python train.py --head_dim=32 --vocab_size=2617 --hidden_act="gelu" --norm="layernorm" --qk_norm=false --attn_scale=0.177 --bias="none" --parallel_block=false --init="normal" --max_seq_len=512 --doc_mask=true --dataset="wikipedia_en"
Each number is 500 + 25 x the weight over its row's rms, rounded and kept within 0 to 999. Layers, rows and columns count from 0. Numbers have three digits each. The size before them is the row's rms in percent of the matrix's.

# down: layer 3 MLP down (transposed), 192x64, rms 0.0914, rows 182-191, columns 0-63
# up: layer 3 MLP up, 192x64, rms 0.181, rows 183-191, columns 0-63
down182 105:479485538472450546516480504509480469500471506502500524481526490529457517529495476571489488507540486492505496535541526508520468501482520482507471488497487485527517493489548447494511521461490497
up183 106:531486527530459531509490482506529474525469505459512493515452532502509499482482500488500548525490502458447481521495487492533520556514513460474523517469489534494488508467512535535471502520512488
down183 113:563529483492501526514534487532505496512458499457523455512457467491466519494490504479493490482480517475525518516511491458513517489500495513482522516492505534531469475510493542464503544449478533
up184 098:518479490477527513484475479511528453453509537516451474455487473505498456548547529547508480511534496507477520480497483530530522528498476498513508492539487481489498511529540463500507507500488489
down184 101:513495463487513494525466483517557557488465484527526500534475516501502506487512440452476498521476507506499471497504514462549479484501491499476476548541536507496485524487485529516520485495486470
up185 093:501484505482508482500545492530530529485503524528549531535490525472486462526447503474523502525504486516421463468492491501502513488518519481492487525542493497477509522450504480500470480534497497
down185 105:553504482533506504458503477492447492521506489491480481524543481528487478512500528493548468477499493480508535512460504526479563478508494551519465486477509509521507471512492488455501501474531516
up186 096:506494493474506502507507492488521479467515496454560482482488492480493546550510513463463490467537531535476501493516497531510470498533523521490513516554482472466521498482494476549488502447491502
down186 098:462519491511495484494498539503494466494443530531488460477491519458499483479509482516515452521472488497530515493469515501478513538480484538546463506488529522520493576529507485493503500526519490
up187 086:531519496522501499506501445517491500430501468554473558501491491520450496502502513502488502474523491542501521487476485485501509499512505507499485508541537524512552492491495484481501451558509494
down187 092:452459480509476466504485516547545512540482492527542505482476480485495474495549496525514533505518540482518517490502489467524460496490524510527502499471468437489504500511535500505514486454491497
up188 109:525502521503502476512501514475528524482513512448495498471464466536472493504527551510519526494513486464470508596478498510532466503495519484477518494520498501514489475495491530465525468471479505
down188 111:492469477533504484512516513494487489490494446490553526485440493538481512530485498499536482493514515473516458553487507487517473496496512493476542505515484526511513435537514540470482483487495480
up189 122:496538509512531519524482515493505551498529546495548543529466482484475523476482504500527535460493515468496493433488501480482482481513490470507456501464476538496479519509524524538505493504480499
down189 116:524497533494498549529480508486509496469531553484506497523500443486467547486527450506470533489482469496502482440511544517474526500513507505518483524489511512480481456538519492490514479509495477
up190 105:529538487476463462512537469491476481456468506478470494517527540539485473476543485537519525515499515534492525494506511519523565487501520476486492492476485473479484513482494510519487445510519512
down190 112:500480524537518562494477501512530500539500501513503484490481495506499504478497497487536489507534479484487511510505498460467490488509479528465469486540527504508525446501503501558491431508518438
up191 086:530478481484515530555469463490486494492481497495518448499495501511473516483484516477491489480480534510448498508537487534545474522521500470512489489533517462486566522533514467524505527469493505
down191 099:461524495484519515504494507534468506517485490501511497456496486471533468524479495519508511487501445503545502500475503447498517518506490559536494489488487513482502538472572472544478503471483515